Weights of a small GPT-style language model, trained from scratch on English Wikipedia: MLP 320 SwiGLU, 81M tokens.
Each number is 500 + 50 x the weight over its row's rms, rounded and kept within 0 to 999. Layers, rows and columns count from 0. Numbers have three digits each. The size before them is the row's rms in percent of the matrix's.

# layer 7 attention output (transposed), 128x128, rms 0.108, rows 38-80, columns 64-127
102:445461493425573483569516490554547522482519524477525445381520519572465405503385526534494584521594570548553524489562609439512518487520482603550458472433484496522444474510513482494455508538440502
105:440545555498363555456556550456491496420513518437347497437547405492558466546501545526471496476493452550456446463553528443531466476500471504594506545467446579466509469490543461461575572591527593
102:556501454516599478475512439550545512495554579510473537469499470465537605477502447581493498450500367538418451464593471419412438466380479609526517494428517593451511519443547505487432553475614471
101:491447510523498477447433615565480552492385531527540542526456517510491544450443502555477378532527503518478501462509509464520505571547522550478558508447537553495486500502458503449490399375512410
104:526489511488548491530574440516515530516496540557459550606476415466483550573556469544447523576542446448532600518543539522426512523447473545464466494567517579484550505434412412512479497492529441
101:434575564454506550478397476611427468483519474495584478518494563476547440628532480443542559394420479486451534479486531435516490416428380560504501534441480534548592553468537542494494452437511459
107:519457552535506482495466431591329415511481485453531431578471430460462539495448519510437503419509520543551650542581515482434550593487595534539534538511542509507526488362502533528543489505516434
094:491536483449540415552458496455494425457546517493452469513428481548525485442541458508427488482526532515446553467570472554465520538482551494524611507468452571472420408521522441582501439479463462
105:414572512479604495501444544532472548474492559544507477561583518476459536454497466556451545491486486409453429486504464454457455513512542393490473547480582554542470571459544610513464554442449521
102:572510510508464551514491485491571457502514455455535461565489510580520498446499619467485490553516477500567445481457649500481581540469508457404537572493559480446523467448527435471454494511571475
113:519522597513454491498518427528556564479545516480501519528451543503540469469494482454407430364525505583488562468569464540492473464492444504441435463465563449498477570544467467528474532435580451
112:481575554510561450410508501532466525469495441587541509508422510467502494466522458502563446393472507490544571464479510508560604525400434518455461516440476424423460491490612463468561560547533504
104:487542524495481429493527503455466496541498617524542569477551460488567447504546581464433468489516491435565557511610440505469559566589460500569491534470546438491391536569554467483503415470505484
098:558477530518475469485425519433553590514491460480496603527514478532541535521471613489485529510448574510545580376517459601493506521522508581486535533456558528517535422481482565524558518490413559
106:384507492538424447601519453584488461533484422554598395508466436572515473450492466582454444445456568420460550500418446479545459526500529478610536475520457583477467490583496556481417561550506356
104:641501524600476515503544495444434526479467558562524438517483509492507537503464498517481521542551519605634546398381556416505570520570608565499445436407473498484537589530452405469512549466518457
110:561557491449477482608649508482531498491447531404566473582432468621507495493494419523491547385545444456488521455504438480532541449635475514434535528512437407535510449470604520423569482473485518
107:496505454540457503508531424530474471513561532523527431500497465480422498608561609526513518533517619529568473550450460616494469500488526426542467507444540578413530534511591542506496538458515539
102:430576506563451500531533508460489467524465528466509539424458558553585444607511469501578503569468407417531455506585475561469583558575542537523516514493537576437483473413529467491441503570597549
102:481521548433488518420589550556493382527588448507500477451508506416463484452497551498522486508473522465520519446440455597471464515547572511383603399438428530534456603538415590540535522457586477
104:528474492535603411500599489594522531573495464429455568495501452459586461556491532598492508408484511489480516542472543521556491551563530407509409532440460462437474465403497535432550502390463504
108:523535513500454483517559490485508546528454631440507544566512474414437413481432477490568551473512551526414491552541546476480557583436545477551434549597491558530486467630353474570492401469553549
110:513494465452572521424539439477552475579430485465548524513549548478449585482492562440479443483599449471462487480546422442515399546554583492535509497534557477512509573541611517440510545547511462
101:476535441511485496555592566549478505491513501466513459283477501474471497497458487462527523492566511576554510544446502533587460573516531501523554473441570554546534477505522441512488534475504434
106:517542472431491481520538551535460487422420475526483507521466485503503538456556500529548450574505531590503505540515520574688478490518512491504483499421515575531503436458480560401465489537529545
113:473450496419519526457649538524424545438569420523488489529491570512516455448478478548533436438487499491480556504480521604404525597547499481545525480471535535465473494384468469508483562486451492
085:493506409562470483516596462494541591481510551507542558522481520470471411551458429556515574525515605563514451473508584431525486448463474421486536508492460463423500584569531436457508408525559491
097:503566535518541563591541443544485467497475522473492470528514504523501572554491608514403490461506490440486505515472541461519631440518538509572457460591483530483519535547416472532468542490504416
091:424475474474405617484536443540573569569537473419509522474515542410444521471493576527483505425561416536607455555460446502528553449628510479546536593502551454484479555443458480490478490451505493
092:539529505488611420458538420533591412436496574422460413489471573495468426492564540513408494473533489567450627438495489467562537429489413496535448464449565534443467453494497506503533488424527535
093:521527505401515522489677460534474578412548528531537442517500478540526456569539516525464470554488450545459499556477432495478570487530502477533337494430501446492513398437519430437519570482508464
087:423548439466527423440536408451541538575435438463470528497486552484471532472477461512503421505442494466525435524503444499550474512395457487469531539426496573432541409506535440520535601523562531
090:459514521503454540450531442482497506462507503511559401574468554508558548526487489508467495385392460666522532560512428538521511427538532393510531602556513483487471401611538512478540543481467411
093:403491456396449499515537519482500475482518514542416422516469499572563527477511506349515448509476517503460574488444436450506506477490511498490486499480588432449599551529580486515470489558480466
097:456485440508459579545434484529537490497543550444541443534466572424388474454602542518508557515558491464529490579639524478453468501477504503500462511525418479461521557545464499439457428586460536
085:406454538513576410519482525439515501548460585540431442459530557540568485503498562478547536373430581528384493472517466493520527427563558502512446460611510411430568382565553477431467473530510498
102:552446570524435561590519529598518491530404527469516453451566505493431453557481532541413626528464564446506498529490480513470442502491517511487518432563433484495491466546429469458474470462618456
088:454576530506608392471480495432566536403497478482564469500491531475543552530477503563499538457631445524524480423501615432560435500551568526516522437452569538470451539442548551505542505450434525
093:495525506519440524561486533445559491518514438532518458539459437510575477489508513522487472512476428485529516513498571547474483416480545553509475519417513556491491603572354486513566601504554498
095:515511464489521509532465523465480483568467506540457518457437561427478371512419444494472390567535533418441417471434528524473469563511463540482514442564535519483454528502500492514490457408520552
086:448448545523397413452513491483460427505530491465431507555516538457441441460490482570554528591560479558507544556560557506410499516528512394505540539532496426495577485421451521495592434484477546
094:400462462518393573540521518473502523489478455471485430553510576446585506434520546541493465453471517555520456439517477530538495513467515553422472445466591515550390482502517515539458482513533545
099:570455558524609470554447402583495503602500600519415476498471501547506527495573516423561511548460479543501406445525505535478454512410516515486557472531475464392538499511456468485483510536562533
# layer 7 attention value, 128x128, rms 0.176, rows 39-81, columns 64-127
106:467477545429493444477512501550488536411527544433409483502579433452504435505549509459507533465447538510468514447442512604540500537531451467568490494474450559618429440554470532432474559526566556
109:506516494485538385534457511546524610515558530487514500479527480491592535471500544644433513448514458454483436552522534441387426389497514529503473529486572498496449455485589475484514483487562516
106:533489512613466523532444476526494500448388457510440442497491513548433446442474514525520476468522586521486602487496485575469448500485546508467538515451598527439591545492601517549505541538502477
105:480443581526476386499586476472560503514497525471486547584472497471511476421555447476486583569509419411452544497452519547566459464403544464494501509550488464455522470435536544496569526542495466
105:419550490515585564451427419556499424511515521533440554549572523507595407499535459563575525482570471527475489479559568472525510537406316530499496508495510416524446562423575582463487398435481492
104:557456585441552524510481506593422488529492502417571523531416515477447420511488495474462524453548509576464486506556488518453527508423552536471397533517534483456437568451572436566557526489517439
100:514606402530596486504486513492511466519494441450504485527476438503459506462521531445415542525558496513510508451559428516408554505592544506533505533424627528491494470496517466541508405520503504
104:510395446455572561533532549511528450506491496497478492537476473533516567509496500576575538590573533478464409498470442442465483485558583530520445432439460570428589450465529603513426479521532453
103:478517501436541514495534561498520358430476496521583476531530543458495479494516581407563461566468482517497441610462551488578602509594461437407501418560556518418451467535487431539510462384591482
111:522499540498473555474397491526561588552475537508417541443475570454458473511455569529499511412550524501488522478560554498491514554481456520482486508569452443453509524600457497505408412445532516
108:502478465490580492540459560537414430597480353550548461486487444486463470520483553548445456428500462486507556539451579537541490573477454470507440509571450566425542521474595525471567514425490493
106:474443485494473509415486472404537464552579537551522544465515484495516480542568566582464529488382510542461546499583480555458499519478423551489543612444466519525536435530467402431525441519547574
100:536567538479392514491530574526479570577528462475511505553534493395435532561477476522522442514561517573524525486575524499528455504514498473411472524486443514484527569549534536482524431454495529
099:412459459512404479460427576483502557525631344497571440425459540525519431508490553525450465522482510465467492547522414511567533532499569472529475476513567540522469416434445642436508536504464481
107:549573450543457574489573508415425555410382444601479477473493509445498487485584479465495472477590655554421508492505470446463436570569569565424519537437385498507511503489458492506552581494528499
108:563490526523439487539547455528558431523487446537546399523484474413483406508536460444523547533480473547579473506550528481593475386548554484438550564555439451438428549450505500530530504550493593
104:530414438517614502469537502480499416483470518493612552573460477489496549492504583389557553531545564522508515488550519572567465496560556487554405504490468543563565515556505550452547455556458500
102:581579406524456495530491443499458528458423526490509533489517615523571443549521485517519479492467444583492428513528521550513516596473514469559574505457518574507451451431507419449451458559465479
099:502554511495515526474422510470509508476529392532476464514548414561533513492513444518497584516510412462449560409464534609466484528527557513446485451432490558478427472556500541518546551466502528
109:453400500528432432495545448562475401487474510468437529507456411559481486513600511561516390476508524420592460537483596541403477561484572519481476509451528543499520557534566494534590466478473497
106:462424436544449434551504512458473450530517459442539494562541532525438480536496531527674538536489543553441471469538618492483494489347568514572607504475416438470521482584484446546430490537540526
110:509513419505489501435525507396609453558507546550452496502520682486495510551463612508465505507448477545439505455466494508480542528494616512473475460577509498417513518496529458470514609524505510
096:506516501496492550486521501511477461554460410472474547448490562493500433511512521399569448427413467491531528496609524450485503515486482467507448582500472546497466410535589504514531541497416575
109:490465524513518516505509529516521496535477516477524486409479479531447486472476497488608446489442507535505384434436456524578553529558508469455489506490508591431465478537475494433498508432477466
111:537502425474513518467660514619429519570556420530498488433466463498502541529576468458549533460451388424474602472561469542516494550485533477495490537437535553423466501433545419520479565449572403
088:520526556526533548518442478509448472482474447510507468469493502502498505437551488488497426493501414458549591461460528577418630487451412543510558461477500448533507473469464550459584458490481490
089:532389513557542502492478518415523516518531470391553468495468456497586530527486457524582454498493402497494493488562507606481475527466441467438514561484505503590497491513561482566568514547418517
093:531517477422589354466369607502439469489491478551547490471437539472478406531469464466452526496545519468388471596497495499518468479365546468606495441472460574525540494569569443482459487518481532
094:557423511515459425470457634523571543552604501552527519524505495478553463474491540448493496447532515604566444555496449474454473533472540556485489503478402485454561505499448518555529446556372447
099:562553485526551562476525499553551601524526480419541556618539438552499460517524466385533493447459499503556564424548475546437516565477514432435546525511463441438487457567510517461471582503490521
088:617491513540440500498427513507492516354614506606479536431555595478478445571546455395491506498481499485482504499497539532485548539512517535532443500587520475520457561446508473467504469464482452
086:576550477409558520445508549442506547482480489477503584551485496582427442432519564502590536582594510489487476391401510490504488452508440476458498420443483406524521658494551391476479524537503477
098:546548473497579507481522498467526462432491546553476560545453517475441544496402498544476498502519554503547434547439447594542443491610491495514459415556514561473494505499444418532523517574550525
096:513480443507486484470448489478436420579428477461517539533585501439507544527430530493492424445554500455440442485517418489573536533560562549573510506505521553493493504508509523519581465428501490
082:413555537471504519524602499580471453508507508479497482449624426469477467509500537498492490481459374567524492562446490527529541516573491387506493471490493512447499534532560434521446400519499464
100:520511573499530477501499516511496441528518436502537559403482483507599494416483475498466453483553393491508503490499482430561627483503482529449474537485447510595386476522474454585495549481502404
083:501463443505416397466594482522469482502522539517504555465506486505488535469536515458467429559488441546485547579432496535519549510376495459469444513506557497485492450492547540464494505449429540
092:505509533519438520516494481523429457518462577494443587469425520632510523499526498534565629568510454478567495579505521440473527571472408575504506509637506541530500437480488508489431536422508555
096:528471515578465499513519451520574441535549437478469398514519441477444520483473503522509516518474462488511652555470471480402501498454556480440530384550438473455467399526580501554522531619529513
088:525504511497630491521458493513392481447568534559578578507437555527454463454547471505502516460499591483452455448497433463538532476508472632494577442456483482447465527499469574555495465534483534
094:532520535511396501447512525659477420513425474543579557456475521619544419532454531446542431547534458508506528480493413440494420450511513519442585504505474535505416568449528461447438545438460502
097:387523511460490579456524486457478580528490473417360542408564530468471469446460470499434417465433507567545458491515420539473454581557532535455458482443504455543454552507468531588536505539481473
105:497580563514474429505543516479385513426458563452486487519532549521569495501403601386557509470511464489599502584513466462502389547576453505514535470517547504512411467484519476451481563516558506
# layer 7 attention query, 128x128, rms 0.128, rows 64-127, columns 64-127
079:545471472559485543516489561526564468542455522519532444468517454449477455559524464486596564488506426441510510480500517487569540415514558574499520445539510435513497542462442553448522447540598524
075:487509543433538505577503575559537507396517557552534517479491519461515500463475566526548459511565403443433494461534439427508508478503549531458449507564431442555432494476441514486471551492470441
083:520608641464516503501393495494509483574499533542527496506541561548592474556452503452552519561518486580485322546510527509477539406467468461504477442453535463513454498459513508441589570374459449
083:502526485513513474570505477542602561555463537506528429463442561483565563526485511431530454422432516522512520448389467533475494554492466512505570560523487561479492496480502559585492531549538395
094:363447464516414519563469583478494545510424496496525478534447474617510512478495526476451446477486546593561489548436539489406508581464473482528590471467407492476447536541559540519438451575501551
074:647624447525514460446460537641562567413560498480463541473521478506544424422567519479530501518555496401479498502488486409539592462527500502472426541457464504483473608485488494552507438438433528
083:468510429440529572465463480525409501575461533485401545446528542557477534470502492499517505460524534423454493455491558476550504382543448495461424473478463502556453531559499517442391513499557472
093:476488502421454509483486593431527504469529542473447474414553539481507318514498477577480560503463614451498521526588502534480509460515545469524500427528473524475491546437487488575611456580493590
079:521506581533542463525507473455545356461522553422484444454548470504465502494509516492501503480559528612488597511438503485588508455511507526441479449562523564540523595442471460505496531489586559
088:506516516527492443474503515551455456645487502526556415476496491483513539522460592525542371452425521454494517463453430513416459494531517513536492489585561433453566464523475599510506505416479505
089:450446422488546408458505481514484441554521574564492598519512544552513539517445511436519463431480494522491557454529432398554468473480480471451426574429492539406470487521583485406452446584510507
087:465546467480532555522513583557464529489500529520567495465461412476515557582505601524403542494507509435579537461502519464509401540462633469550577547600551489460558452441443572445512424485433508
108:517514555510526456488524356547359560495457502504588566492607529518529486562457581539488476458410528475481485526530404504469445559578474487470394474599520480545497433509414556522437543512440470
091:532508549583488474609525534437529397589562456443480497447473471531516494503522427500353490444505557530491569483452442450570537543527505494514478491519543591516502601556479461471537493527566395
084:499532468478427527575496526510465464542390512434456495455524483436481415443571524591475529550525478446557610510512530618521537571564519463538543387502526441495497467465570404513512483505523520
085:515605506500533558559534452546539505510571563496526431556436479484615566522483441500454340556434435615427591481452495468538508431452457548452496520501558470441511464565530579497481452446503522
093:413449484475566543539466508531486544492522546510507524614463348525474507437520465467458462587479509546492493525511496487475468480598500435444551508487496541455559550521492409495390436580474450
084:533548467519444463485496490519499462470533506522527421509499541591504498519545497479489419428469546450460497575494456599437558444539514592427471464507515508484526541571526626509499535541513456
081:505559450513565491540514525457537427559585506442505446470545516576500496577567479438509498531455575546441485547535560465520406502550487532566449450499461499411547544513427426571494598428450530
087:444554508499489454571397521482446425481567527498464442545355631500448421486509485531519522427438499551504469582570516503504526503468509490489492530437512498474462506606551507544517520497582560
091:540524457475436520665480563461539529472450607569476525490500391557548506521515459507539486568462637480512413460551573519444490560441502529504523457486410499466479497578454465508510504593519484
090:495501451494528521519452444475385464474514470561572391556576409500474533554550463497574512517400465574471579588588529521464544513444533525432519484616514432574513504438499524477411425526546445
085:544595480490576551512603520470531529478582497542596555449554518523480506538531470547556499543538488405409376520436538554563487465521558529579439594513501484494449536537474493492483532491437522
094:481519518584562473475500380512540637507472428538495441498514464391459445561508574494531476452575572505562479465419486574482538533643476493537514501616559518473505445458480424501436560502548544
085:555391515416455518573429435537510555526497561510515516403462493487497471425529584439473520528579436565582482502587420596475549541473496550518526422508438499536476543476444547540540529507475508
085:430542575542469526512482520518516533459513509510474427352621465456497422519505474471435530544527496466616445592504531512585577543461578509404509538510520318476494459457500514534415551486509460
090:491581469479575594542452544492501429541498553417429508469582448425467399480483529564373486553478486554391538550519527456597444551472512530504546441438537514349410551535488465450422513552532519
081:441577490436391572521593457576479535575494509494557535503441471501566581567520511560586519499490523468484522465439552517515432550399541635474479438462479501488440550522476436541449468495614558
078:508521539425530545530571533585514426509469528524517410595476453598448472543495523485541497463497506511533497343518513551510482536564504469462505449499509544541514516480489480551534428503533524
090:433550502556443426571559561503484377466405474481477606501521571452509510569493531531527506458518450475633451507532473553502501501562510515481457586525531501466516525516505508481453473490502546
085:424540472473540562518457557449498565498482441524593602537600423553433492439425594518525513464430497536568527525503543484571531403500520502494577454508528468540469519462434612506461491551543490
092:472557476439557484483534520508514408577511476500570555582476452534584561600511455430474495526476559463671476524561577428581470440561485467475522485511402460553425457375509485527469570509513478
088:558509454585549610503485526487489486496468514504470495488518615527465556529488511541466476425587490419558527383366564436486530492448488548500523579562495542455452455582462549533517413434546532
092:498540432415513549542489548429530374504517610480458499512493519434536497477471447504430554583511532467549482534498477419546474472555550490550501534513522503487474571567494446524486456558560535
082:560496525514426469525438614445510512394490459517506431458539439366553393490576440568472613557539400521486401552522466478503519590457593525485516473466526521527540440513529469565456480458445501
084:532446507581500364485494503512502548408425604558484480464506550448510529484524527472542451435565525617481501531482474402572575453477546543468454493476547594486472456507530420508506483530529462
074:516535484494473498638453593512518554489532539465435502487587424526520604451475483533585462523545467527500444455439455539500556547504495482509608492525462418524540383552509471561510526450492499
087:462466434522533567517524467525515461461501462450532502526453499553549499496481515453436541475527555599469504505381489557495527450529397459500494421470527460396499507445529517424505547483448543
094:524498497411431493494539461486526479482493476552589530517413482493447568437378529454504431394484553650525490454497531598493578486490468500544449458467571431486499503458445486504494613612486489
085:520467499411520445465431590548497492426507469538459548471470535463386511566525540447458497509489540464581494616556418517437498474541564569509466443487444465613534546459475540495418449617449500
085:549495553516426515424456438577539524502546549523481516477451470543456521531582554533592537512480482513442428540462521552433362456497517499492458520552464511441536554568575547566461529414400449
081:457559466432538582481482439457496485505496476539556511481457586466534508460541489603511459462569515451384458528576530397603436522539519472607431521568524541492535522512572510471477499384545510
090:490516476544509599541515535522607565509495551426498420531394538539545434403474468468458446519466405612486560517503435513434512449558524395470507545408429497470572491504476454468491471572478574
070:571513519633465473438509506557467519516559505506441497487503427483552408506479493524524582483567584535468494475445509467470469560490516523472499483481444373599547479507533500550406542486565543
089:569474453546458526603535422471535502435471438486540419586518433572443504520511538538520446562514539426503554485507579411398581380502372525539539476538471512502450498496439507505517598534514589
090:451521544534491455538565581465515523480449530461484484424550476483456511482434500458440519496546521430544503415501449608577477502617521481510453436547463399522535469470499509534512529455515483
074:523545589564514458485460511375561425466553489498528493528450552502511491508411407577473552570560558438519517505499611495518505456493464545491403560552601534512502547506422455576484574403522537
088:490453561452413437526516450500509483488542462550506490597404570441494540428630537556496502574477578517565482531567505512469556516479504480451477397559401483436503561552509477433502491544550535
087:459535557501463517378494505526503577574493468531530477596503598582542564500504487521545469410517543460542435492548353487469417506514479527515384515470426479485456503546531531587499551414473553
093:407518445492421508494409496494529538490496450459526446468540486485470429554476492518516628524448593471585488485522488478552483421502516515522492595431352516563464488562518448492466526529534509
089:496489513467499488552487490578515456546355442513483473448605468519654482449453516520498554493494532450451537545542451521561435491496475471495562444534510442469519474488509446502534463550579451
089:475420519518615454442612556554525470501507520518402482474563486458506483446511487498478515522612478495388546523524522472511495456457503467425380504537511460514416566558409615435436487546477455
073:524472512544393516453483571455612582492446448523510549476462567494510517547514466556524544534516500471507478452493531433472569569389498545426603526457476544520539478511587451481545499546421444
088:467441484538415516557577483533585479469528501431541461541511445530577477524503491534534519571537444598455579403572533447452485570627524452504490503475487473430496552544544477470505500578536501
082:496528543455497483473432406520436515423561560546481522499475579575454458523460494451473507499459470534449454501492430452488496454518472461526479462519478540439531442473493452555516477442453478
086:442515570547558447473535434487452383407428457433515483494466518418452534598475634546482445455505505466553594466560497531482538495525454579609580503450450495478469431549570523517496450402570477
094:530426484548526546555484439570402490500537456563468520523418450501426482472528582429506478544414477488449396487454552524429587547544448547488482482502485416489569543558476456405509452579483542
082:501495536524525449471540493463397475446477469517473574501441538535523502441554358481534399587541516397360565500554575552503464477512522443523533537525621479437490458489552498485471451569481579
084:471543508477482493545459576432538483462491486571463458437421396497527478583525468540555519468557469481446517547457496515447519492500503475384533471547500535567578488540545450510502507514511402
083:515560521509415571542566442409416453443449507491566546578430532531550542465486546511495503461520505494484404496461500561479480487523556559427570498517495405509505377513491538549446479478612413
086:493505472505546593546551432449509379491469545472495496425534504396565571450403509535493562468504521414575520501469577462553542498450454444534535530562528538455526453512460494498477560459464542
081:519442497546556570529529624486541507484418487534517512527551349464565446517414450515442461464502517475517500451489384427420573528514527529512513477502520581518539473374468479504467450535496544
088:601447406473514461510521574462448389491538426626450457441426480591508507541504470473496510445505467562499496623511393484533470603463421544464505558560509509564486522482495494449482544469542495
077:466549582398541477474496458519410572508476516509480461489519533573567448519472415452492405534487400526562506535495462426512505493471586459512497503459598488516514443429410430539522508501510476
# layer 7 attention key, 128x128, rms 0.13, rows 64-127, columns 64-127
082:474445446531416524557491535511521524515438544503514450425550561500559439473436515556491544520589463527576549557533474476445515591476519611484505429503446403538447499439480544501484464468537451
080:620549468479482503523500479555499500549521501475565488463562542515485461533466466517468461522484540506532577574612540456473529490480514502503465439436543426596491558558419601503464470476467436
092:537442505478462447520433540523443489496576559577455424511472527513581574594472492459498516514433420509443459469427554541495522489482587484386539460475546508509511560496540432523506546463544501
075:413619620455538460429386431509490456510483518542469382451432640439540584484480541527529616517477561628522495481506451436482564460489495564603474541446495528462480486450489533521546529557516475
087:536521480441540569450589519511485464487481572451465533467492432543513577454439551575539503524423530566531446457432536534509445467567416455504562532400442452412457545531505471527501540554591466
078:540529485479547616486503542514483477522437509543494581471396545538450469543520420471524616578536501411518440542410576463545492455412553480486468433440450560556520441572490445469521538475563409
078:499491591542521446526428490525508524566454516522452530625440519522516500529506550421487485477502446409544510504509477503501474532482535471494469532586407529580519563505476465511507552582581532
093:540491450530498504437533528545561472509596487477533453423500511529476368540554499439446564553554501545340465515453591464495400446452496505497417486519442505440482577472498469474488515424449517
080:524481561531599543412485531551500414501525477469523499396510513504556498527559488578395472471520534619493489501514486487486592448471586508576567440503475581471501541356482502480549565429540513
087:405548492424548552484578462462456562615566496510534437538417516404525502494481556552566502497491566464527540489513485538405469497553537545527520536523484563628570456488549470671523539429435516
085:435557543394556482469483497520474408547493484537539498496550373523543502513476491507477420413514610445533622478474520524530535376510522475436449512486457429497447522472538486468484483584528460
084:481550500572524510522445573456616465528480526493523532502538452479485493481546537546489531443503524431493445499482473567486505566518439497675531456559539489535566484501500516524513469472422511
105:467645529532564540465539363512453515520500509493494510544511420511484457574489513538520473494451614422454453503532417587511454470545547551413482450506555454566483531591490488492359547513559384
090:512475503565525529453618547519509464540489486463469520384450467475525558551516498423475575438562434567541507482451475508536450515497467557551548486401484484546555473433539527424485549431575450
080:551489479491534424507540470424493464407435603474485460522474537466409488490552505500563532586546407546476528415597490421513433528396527500509486490556477461479566500497491496599536492365509504
086:494541510459499562453512531532457502627522508533453403450535418441581555469484529541514398491532459472497508458418533484504560564505509526582444578587539555449550472556489583452436435463507464
086:440549495507595508488513594547494522488481561585515418462536461434483430595453511457532451571492535544481554534543520467428534449454531414455492523456455483490510461477513672448543405520493557
082:590533609512491550463553530474516530477521533489463497530513577622522528411492463505544420478476492486427419462442517515559494603437498568499393368402458498488458502550486563510575526490505511
089:555546530458565533547486508474473400482514470440464498361518346496557479511539447497504541594528517501442584457499587517534481460511493537545512433444527420573546480558519462481474503466461518
087:549543487478543547518557499534538432521487553540438425551453513517550543509455476451562479438556398509415555442499570571468431550474425467532439568487475501369450483600514525566423442440528551
096:597525449590439530533482577550468509521457514574495422588518510560463510578544472477470428417513512415499491414454600523441513439486462483559537520528447469522488443502526527549369465539527503
091:538506529507461470572384539512622422403459553552438473463450460534598506513535531514465493520491476503518510463445443621514556450485553512475531486426559534543457480509525487562564544530513501
086:548536494585485545553467533476455457506536427556540522545514507483477601509488561438567540518483508436571457563466572505489559426447519499497448634529560492584445447536533538472502525448419442
089:532507581494564482522580460474522509520435435411547442522478672573486470505506483552448519561483488592597431497550497478469482525510517492495515472551451488489504409508487468461557465473476534
078:441511528448507544500385553485455448563562510501575491494405488479480447476577467526514493492482475581544578571521411545477359524440472516558587446461529562563478510421576549485552415489509584
085:530556513532568576597556538557528494453424509456475478530546530518526387467463649542505554496580500432607478504508488503511526541500546486418480519474491530522366456511447496490503401486488498
091:533481514592571522521456516422485541431494556466496535480581394438527471440490500465495455548582425543419560411537510476493443478481472531476509468607523451481495532516543464473419495506478521
082:619493518470407533525496545546467487473437407488536449568504494489527587445503421529572474462482479541466446458498476588505491449491604495572530523501520454528487517503468545541515556442545434
073:509569450415519479435487466509626494524470495503490550575384586552567497439579521490549425531487491577524435511566541421438516385374495479519591415474576523479539528508529577509496484488457498
094:431522515405542540554531461395471500453506513433528497518505598437515517500459457552415560519513554490498501476541509526545483447443486428541485485535506505526524498558449449593588497411457486
093:501646515482473539616489585468574522450485461486497502495544516541618451451495459554489551571517476435486502581471481539552485497460581513570501528439445595410504542425525568488469520514489556
095:447559546450376537581522537475564412470566516451488446554525565501494461544536511521507500546518553432590515506502528523493581498493469501581578508506435529472532510492433512521537561434601557
082:492590511646518527388524507472559403544460508493533515528522493412444572496436499588526501515469534556569496472485521566625483489467514536517490593595530465431429460550558492540440471471525414
077:465483479539501417545499490532547441455476493520469521472527474421489474511434483557449476555652511445433609471505573475451567547463443436474461547464469502510520549517536456536522412495543487
091:522476354553513489572463511470507461503525487445498475428585366514503438572494562444561554466514466530386500548556535481599436556493507486478514446507562455561539440496439507494473418461438473
076:415502475507424505540435441511513513554418490513445551467600468527479457530459467406510504456534469600460554447437468520491497509504503458445506572503501486493511527501484515494451513581467503
074:543502549466552525616573501542526482432543445523551566433462419513440561557523418535516512432579503521640443438405488417474562531459488578566484575577549538561503505435501535519494412491486471
084:447466564468436499414471456495444438428564509447413546464581549456421542479460546488429578549543557518516503531471394504540490509535516443550525503467457544482553464473483441488537448509533443
092:515482457317476451464483501527392567477498524574466475502525492558537525496535535513500495485470449515517535567485410471560525441424568519640538466480477522496506521440495456500502473525405473
077:419499483461450485538536462492483545523513536409555528612552446492401526550481557506552476492514495474527551610441470589496399516525527500500425396482334506619496526514499555499456503466563454
087:561454454524525556463444544524524478504507500485473574419470480568464580455558466521545460493542500396423368453417486515517506547514530509458544569568482459601467492659436543503574501503437484
079:521487485448501527480540551494541542492570569491481566484370509448529546517468485558460482506539451518444574541427576481466537514526513498545390546573488443460514485590503465575487508367475527
092:480468516494650513441530492544495470450541511477389473533466459455459387511583513602454459481546502583425525571459570466428576483547430484466514520438469558436520596533466516433488496510455527
076:540418469546527462498473464538466477487411466546436495456541424568532630490516548524601511484490616438534446493490493484480470534464473561430529557481420587570470421472485548514535500438474446
080:501527599422422596448489543554507477464529458583511608535471497465461473481450500577473570610501525537483482410500601534437402477529517563512495454471433557484594513510522557522505515524542419
087:446606462492464505511420496485580560484529475486550521461480578512486410439509544569464586524550474526557495487578529409571535489501451443402568470516455562504451518442514529500517494495486504
076:508582450467512528461528527577406482523551422595467500524495564456502456502448415465487542505468489546405432439490512513433475562492489461559545502518457527521514475562522454502520577444520531
080:619588439462504515610537486469469472487566575527510460436431581508444458472493528454578418567569492520397489454426546444488516502542452473556438487486489464572516547545534506457427489452586462
089:421585580533433503451446427553482539590508456513492564551452501538407489497450456600500489469472587517458399484484570527458493559507455478538455558531429592501439484582480399522508532556474572
094:510556555510458508475514478525504457494500443536510509474479633555425402530484513556479503512483590457490475518496564481457532534540457422433439442428399559441471593532574491572504541429439483
087:554487453593472503474446496539510523474543507472418462418537475411539414560522510578472537414544514475431513478471488438568484488408562495469474566514477529424533452514440638580439516483535573
093:499520480495530485398496562524493478493514460415529537472494486427521453518492574542475533551469525454493592571614464472522449492586530505483477482551480372576415542433523541443410478563526472
078:499506495498443527475486533542552534540427488386517461484473622475435465541471531520379609521421484390523464483478562520483500502466546457531554509530572498453458532483461485480520425538541525
084:501485442527522486579582511594492409520530557530415504369433572448522501538498540500556551533559448510405481435445549473492540518517452515544526497366445431458419540522499572433492516481459503
083:439488483562486561441471508541467560576502525464482465467471537529525372521462526414482493518525466425494555527433462388522593582476437531516458476444481498526485550528447493491505563541521414
077:487473503503542703549414437495522444427434519461556467574469564535534477524534553582440513534494467499486564505578436547437498498584525442483572488558478553486582507475505433563572493523492444
088:553403503483548450502539554417457557547523479501465541480509499486500445514481474403581493473515431508587517482470456560433530546527550523451543606457460394616514420434383528535428456530535484
082:458548526451475408569500505496459541501447448496514544539480523461525445620479534436474469552454537402588515507532476491458487512465503483582549450597578493461518425494432443485479622497482511
083:417485512486452499425507551605555540511512501527482391446443584512560497527520570462526483445529401528486438501523441436514464454469446598394490479470521568489530539619526642478508478396536540
081:584624496531453529538492509524506425464502548471518375476505544600507551584455518580553439404511549454487393536582437522499502476509516526494520580500544455386513478521521484441531517474479496
084:538493533466529550574536483530470492478580447518505469490412484448503586489493438535384492512542525569474505469454560533557535628489603580549479483506541534473435500461533391492456487427511391
080:520521514436481552544494531483560479532501504485555495558547443472539489488520500492467553588448454538425564552527522509594527478394489527502507499459501506434567534523455402550501441595521558
084:481447473433527436460493463489497409484535426515517545529542441524583523394428524478449531486494517586576528557536437526590485423470431460495612504503482439622504472450529491522452439463585469
077:509484488420494535451539518566465591547488524394434481474521478432586461499517582546493458452452483512537527581486498550440512529454473507492443459420530429484451539514426466567516564614557508